config.yaml
n_head: 2
n_kv_head: 2
head_dim: 64
norm: "rmsnorm"
norm_eps: 1e-06
init_std_up: 0.0398
lr_head: 0.00877
batch_tokens: [16384, 32768]
Each number is 128 + 32 x the weight over its row's rms, rounded and kept within 0 to 255. Layers, rows and columns count from 0. Numbers have three digits each. The size before them is the row's rms in percent of the matrix's.

# layer 9 MLP up, 512x128, rms 0.241, rows 92-117, columns 0-127
110:150121187123129084065103138218123153197137138141131103092137159145155135099110085118147132156109160116153121125088163107157124148160118135110102091198084112135087140126112131121210186059114069199117147085119127111118111084093134124183071145064094127114128095127160143138115145141158076043122086127108147113111122088193123177115143132125155116115070101141145106128092161101113164105119
101:182135161109126155086128078129139113126169150147045122096125178176130136095081081099098064134186167175142128136074102104107061164081100137123111086111178186137130141160090170146209146161126143122067146105106113178083106104092095175117106116141134193115126142099106113132109141072181192122170142140123143125091136128095101076106123129120137093130165122151114142092137103090170154097122
097:133177154119159103115057105136122140125084150129129124127087158174180034162142171134123169153162114134114133186160060123196116120144175089149085087123193144106076087095121130133105158145118132098134118127110165117139129124129095142096128082142186151152099081152220158168148131088115129153108114095167141073119172101133191118144110141145173144134094157098098132100138134062191118099127
116:142125167143124164130136131104100106119135102100111144134128111115182109114094110148183132188167155111112110145116170103119129139039088133148083141142124175150151120114125124081093146208136132108103143122159087158146130146072236145110147132053123141085136164169199133166177116088190134127108087139129161088157142098137095137146111116176142146134130082105166107086123116088080205082181
104:099171183143112160132118115097124084068156136120115184181158125054123116129154152177130127080145107170108086154059168148143104125086158093083060164151112164086096163134132060128129107132145140135183114123116108084143185136122080084161100113147094169165099082172153140128163129124100183117109166057172153089163155179123105126168151112134148143138187090095113129172172124136118111136132
125:062083161144081124184122088137127136162112164086165133102110141091173058185183157137151096151139109119112113115149093060129099134119111164132145135059097167148096135128171164093104101177108086075123145088154118127132097156117107212140199167133112159123124128146144171153165114174082121113113135138111104156169118103134167094112168117116137127078139112126136095173130069096107187103204
099:124146164168111118113081122125124077174147093116105158133088144110141148170169069128128106178136093113123139131133177082110107111101133064139181094163190134184178108182170078134149132143131086108143094235071136181113101118130130101092058096147127129081125125108123148147074131113191126155140095139088181119084133151099142149126130066088157130104121099178128137118119067148093104111153
109:143085150105073112150110105149116129146128174097098145160128132105079209202141116081097105124091089097083190147164080151121131077102111118111166106134166176132174123185146086140105107202167173109148106130126085108040096132147092138117124102114157055133144054134139184119109108149149168126157119181180142115154150138084108113168128153079084131096132093137108147141116119149134142151096
109:112117127141140137148104127143095122149165197090134106132098109140154108112145141171132074129135125149181123168146128118111130130178165184174117033160103129133151100112175156104095131147105122071134099149168130146164121084123096051063125112095059154169166123195097109137147145144134153151115141086059110117130097115130102231144082062144161138118097078094152120123149102096158148155180
109:102088136124102128165171080097181122140104171182086114120119099088095107161167177097122139058180134154131091176118151123157132099112106160093112172064170175132143125133140147131161117136168142176161114172112114099125164094062123096123084165188084089118163093121109106107151138162148130163113154138104183107153150117173130116116176191115105121094121128180142152137068102110068169075065
104:117163078116149070124076175185097123140129166124166098094143180133130123107080091184151149142134131138099176137131115192115135155151126115173132148098094116124151114098157094182131079118144067105135089162115112101163188105126158139183110140085137164120134138156137146191092163105157103190067113130173178143175058179071136143119196109133109159138108088117134150171133116161173090158102
009:130076115072146162111140096147159096107117174152122118088161152123074135125183106191141117123121179099132092176095095074177142095086129125068230122145059162150159119171162126158114132174151171104102118093089123112135161161140132156114123161058138127071099108180096163105139125131094210170134124154143138060080117062160134136162105122150130140108110144135132139161133105150126146136098
105:052072156152147091127139117126182097166172177117104127127107163148114117120184087165078132129139104096100071135138107121107121065121094118144135147103134131156081113096143085104118134092166064099162092151126122131126118146139121161128111110071181130112190104115136186159134092174146101152159091136161136069068133056154083077133068152135144177069106157116127093098167094107173106145177
098:131092111148069110101160072145139148144152127117151090121195160111076169164161167190089148216111097130105121158102104113192127139087088129186121147077151131123106101148153104101100117120108115128098128083148146096096121125093116133078122159082124086175158060120062198140139161118154103116135089135142171083076122160112164095085170110157160121158131176154160138182123144125085081149117
112:157155154080186120097121150178066164131134192132169092143158137130140091114091109122115123099135166039146117146119156149194104167126125131098184127120169103176145149127126114136151090131133132103130126099101102108162163156132105134172068086102123077137125147094141157127085187176076151099104146107029147100172211102183122116131165146080127073125147103176127103130115114133145155100090
112:137167113119120167122073113076093167152174139144119115164121127096147108159131087148109134175074157159086131182176168084116082143119142120176112099107122144085120189146088138093087173189140127144117095059110141103190207122149126142169152109155160092198140143114170143140101134106126065161127077150133141071132113207159119170173115110187140145120134095118114093135102156073136147156135
101:115073122206167146156140117132129118133107106205108089118098162126059137131146102229161133121159070103079139150100143170130180137075085067129164113178132130103105106190085145144079117111128158098151167137149167115159117096137185093092099154143093136143169105169095127132127105061108142167155141123137208113151091148140119134125182095135121131097090089146099099151106079133124099128118
098:160101158116146154168141059130105156103116127121129192080189169063115163127152104147121144134116121020153174145118163117145210158100147079109098122096165125110123206125177115141094094128179117122142142155160111133099122157160152144125130103190191077122080120147099122114119094204098093120104110164162101146096132140102095109190096139127137177113175091150137135108117134116136116151076
094:115083129144097044094143146161116124085163149088139131106171147159119123070149164152121162099149128136131122152152155103166134108149134097113068107130166105064084144057146174100190151159109175142083161158120110088157139074105126080176050159107172167188115132138181142098140128126119154103114154116141115114199075106142197120115165086168133118139092080114126170086101119144157114155124
106:105126098183144196163113110109176150117137139091159137119131114078125142238188124135097153107107152112118116111108086180086122177133125163145147101139098115109177103104114096168121103166114155126096121144154087146146120122134091143154183126101156091145075074132147177086096157148150163168094108179136062136145237140154104143146104136171096110112099169144178133128095120139125189094168
099:116152125168159097100127087162066112129176104099106107149109144104097079068159123111177195153115108124108072146098208101106156086093085096123134073146076141136081128131113138095108129071166118120135124118153146144159133096176150151123161072091128174116154129091132130133147172145164092139144084131144116103119086137105189115167146127207075113207086096169142065116093127122165095157138
113:157050075065072135115133097110143082121118133089140122155188128123157138142115117154174139153104128059102186150093145119134092131185105142139193143087126135150121168140163131150099123112091152089114097212063155118155142134176125172142174142141133168154122120177109139104120095134055138100055085153120172177139102175148124126190178147124082171140117159127125123135100143140138103161175
113:148121161140099084141106118111132118136106096116087135120159114154157140127100066164152112107152107090102099158157149073162157102129136108127106121156129092148124101183138145127110125123159193100058181096121160125093126204131082140129136151111102124068110130081136149073108153093085193135134133092147119097192141174097150149125105170063174112055106123146135194202133083162152205124168
103:121107097186158188159157066142162144109097121155068146078158115165133121095159169133137121170133127089074070188144072132187089096077118123118154124156131113079119090153104181129184150150089171134107164090164111073114168123130118139091144133081099097176144173112102114194093120138104146166111158115168165156093128070100130082135105129121181140066092121150135094152114143100173144151136
097:149086101119120178118116109126101114121141125165124097139107100081110150163111168157151133166057131093145121155103147168110090138093159206112119130098144162173105135159152121158164153168154165088156195074172113112110134110085160161133192120110115178161139141176125192101122094134126067125143140100042130161167125111071183139110150215094094089171129158187146136110157107146132095146127
113:167117107174120109090107165124128045090148179135077154127103115098135151146165135081137107120164162133133098142136070164065084131097154095165179129128184200171116109122119124199096103152126052110097154138097066153139127107105129149074117140133115161122111096134133131135072105185125086178155129138190087097117121130204102137136140145122181153051109115147156143141154108117119167115084
# layer 9 MLP down (transposed), 512x128, rms 0.0597, rows 92-116, columns 0-127
111:104106136131134135128141083140063114159141207141135166108194150090108124164121090122148093135174076103160136169115150160090135121176114121131148169138134123110167169154120204134092117115082081158071072115127123114101082136170127127169152114082171179139145130074155078146180107098126130090149113190133082129171117085114124148141115181113087137170115082126165136128122063155194090067114
100:186104130072131077083086203133172120116125170136083108119154133193176156191162135142097128152167115107111125072137134211095157153189147108128126145109166143115127132090138115112139116164083157114139096075129128094153167081143170132176138151135125148131167169144110155091125131190155124163115092149078142140138144167076206141177152171144126106128211081134103123096134161154159131151137
106:140130176144104100105074198073093103139145158196113163153165135124116107101088134089165144167113111135098123117115160123126147172147190116104102145089107129147159137145104134128122135091119122155132179153161131086206124106113130161072214134161167091118123177108204092148107059096134096071070138166105184112133114139154144113127111167075117063138131142144106123121173129161176153145180
111:168140091185124094076161120160087113144162125138159136157166134179175176121118084103129095061144097127089177115151154155114142127157102160092176143103106180137131142120134133076130115089099132135147169170153192147231139155134173119163159201118223149149157155155103135138135133108118155123111154166143128061096138093130104172172109119179140159137111175099100144130123135173109134125185
105:080144082142087129105160086163134091118139105124102127103067079138128179116103129086210127166135114124131144105168133078152091126138107100125124142123188089107118124063178146179128162121163120127110142111174135185148167132076082119110128171152122101086140136118126077081092097099176174205089170124091123153153106105145084189083104073091089127160124174155147101139123162136176133118069
115:080146179082148141128099155136072198142066118103152171161157100118074101164112142124080091105126110073100145134125117111158145174146146106141081192187120101090171120130203141120111130187138086158129129123165081102103145140111135113153104139140124084118067096123106085113129130080140145161177171131130124083096166167114143082213157092155045115142166128127118105167162154115113111095117
107:106179111129170138046127146148134145149130124173141119185107130112127117167111075136096080146145142098201132093105160094211156078177141118077170201106133134183128114127107155128159137130125178160121058129119083144074175136091119161140118115167096178121046116134165107150135090097088196128136140107100174125146113134079047115114140154091120131133166123103121112138119143087111131094109
106:167116123092105152143127122106134156177116150161177107173143098160134140084121150093116136132156132139116124143087133165091079158129127072160134141143052125123067180100134187125184133085116146048094056158136146108132107164143114148118202137073172163110143173135101167160129150115147137112127117128118159126153097149205173100145135196133191204137089168161164168110138110127144132150075
111:129130122146120135152078129127064067133073139133121154078134147179181138163148109125098103107151111163128105178146096098148164100111136135089108185167106178114158178139099118140100195160079095117129118120146139118149144145165159164153109147181184179130133164122091148077152124107139166125163114149128155139166069132102093098086177178078127104091150232145202135103095121125121064147115
105:165140099132141120100103079142127035128154163136147108105140122075141107112151119116124150097100150150105090108156124060096111148148131150150111126143141127191163123133139192117146137167111161136104134110163160159170167077175112107108061170129163107090197175105102152137162225164101122113034186119108131178168120133141138087122075139177144107151137158153165130080095089133109081124137
104:056064090126099113043148121138174130149119140085189112158130135144100150137043133138122091133085112121080122076072144120139174178163133047164126090129072124191130127128137136157147159199095146122194115180164134108130119112137128147132058172142119129085135129156128136134111179107100139163191169114112118097112129116136174152102138079111118108099146057087133146155120135136149119140134
013:140183127146104156099106148090092105136110133131103143158075130174195146151087186164079140140166139153096125111095132090135094140120149159114099137081108152080146137129057151088114157105142158138146115152070143152140076193178091141176115126100132077189129087145097128109145129096183048172111154105122148126151138071139126151088125136122180106082070188108206111122149119115191125129140
103:167162155201090131162083142133114123099141098138067176196111091115093185096141130122156158135111187101166170105165104122134122112158155119157148072137036105148108118126126179186125067152089169116118120100150115136105121111159133087079117166126096097146071092169100132061149089078167166151144130152145082134165127162123162206133166119098143122128165098110121157107149136166082101135125
098:142126138113173149105072144152141140184117157120135185127148138183149079197124126104102153090099161173068104137104162165114131115092146060142174126154123138179114114160128152171123173173106121179160101135082104145130054149128154118103202203077080100140169160100167160088152104112118175176141107126108168142161140121146167082137131160113155154143163106127136124155133187114139048131118
110:118137105158063079119133130116167140079158112109146112076163161136133191149148150170153107098146131183131072154124096192141156121163138167118143164215178121113144104089153114115103121120167102157157138151136110138162166170146181088110150124163163207147102179188113118141138074135148092121107107117165097111088161080102137141110061124195109063173110131088137141119189083123137135134148
113:180116151093193108100121116111091157141138133134151088093173083062136173105083110127154142170115158155127118158103153111129141119250107168138144118120087061180148156090156177143109140120114146155104139148094163148169147111064178157131098161102150188092101172192139142109157147124113148119133104141141141106094080124110137145100156139096172157131096189146109079126144186111146070151171
107:152125136169133139131114194127120100106156135090119106101154119117075121211123154117166144134194100116130168102089111129107141094148122138133084181166143134156142160137139146085083091185089164116188141125178114087093119196104104145147138155146155125139138121130107107140141139082088062141162117117022117121127114091131169094210065117111153099174121088121145159144138123132143116150228
096:119145119143090152113156123121175130101103141105140099062127167145125107145149167109183148127092164061191175108134111108153136103096121071129115135089129107166168147137169114118158113184174078057084163150144146166082132146127134151157189154199109085142180199122153046148127125166078113142127126100081146130100141160106123153155132139171201086105128163157104110122151096187133096148124
097:151129144120146154125101196114182123111126133171084148111117091162143058107101095153117113142156137089139112090131148088179105105135172057059137168178112140178144116159109084146145090124135077110061153156104060124123150166180172101048115129161114057161177149143157060125071130137102119117077122190121123168147105149111158132112134124125095094147135154154085137175131110112098142114094
107:120115094097153061125165166178173096139179125173177138122144161153109140134068071095161150084143147139143125182096177115078121133153124144135128143152161133197121064096138124064120135095104126152145090165103126129091130159102141142037193076109168146072162139088134093156091116130133099156128123122097130091123141162108165136083160088131119111157116072158123120153121135154215190139108
103:155138150123077129083129120141126117165108108142160118111146095133054125107072145092080137118114166178149112121169138154105100154183136126101105088148140116152117158079101129119117143138125156122083127173080085121051152101121165148048152185123183087127095158153137146094135122132182133143174124113150151154102173129187071151064135080172138168074168166133083201105125101185126102164156
104:102123076190164121095079047105121045143193092169127158107093167160103096128119173148100163065172143170100093131153132089091123163063184128070058110156110098130110129099088151130115168150131158145137156108142110126108087114102134076139172127124153137162141125131118089140055128155196128115169153148141110115140137134145133115126097079130149133167116117079076166156133085101177142140142
108:160109111094101127115110128167124142109104113159097124141114175124148153087095160109106080072158148132181165154149110143131137153116134087144121106188180164149116142097091151068165115097129121138164160125159149166123133148154143105081175065099192117167105108166164144154154111128103112114110127178168131144133142086156104101110134098081151105137156180111129162004101184155040136068173
105:121171181117144127137110124118077167168129124145143104115143126078167157126191157162129149117116133131185104135137122088114130075077096158114099073088161098118130087080134089135152148199118137176079146161110114174135147114082091144079175168135079105149111074109174074085134174106137129133091106161137052058121088131176160175088120093154129081166089112089126127098168150164165114108135
094:056148155075133123147168183082184103161148168095087099201128116132061201106062139082125127089122094127145162130189108110110123126115107137140152131163155118121160117154146181130105151076140162142092115109119127129129107106133072153121180158135128109161149075089158138144121156151162139055129116156130108120146140192163160114146083120134222160092125135094129080167137188133152082119118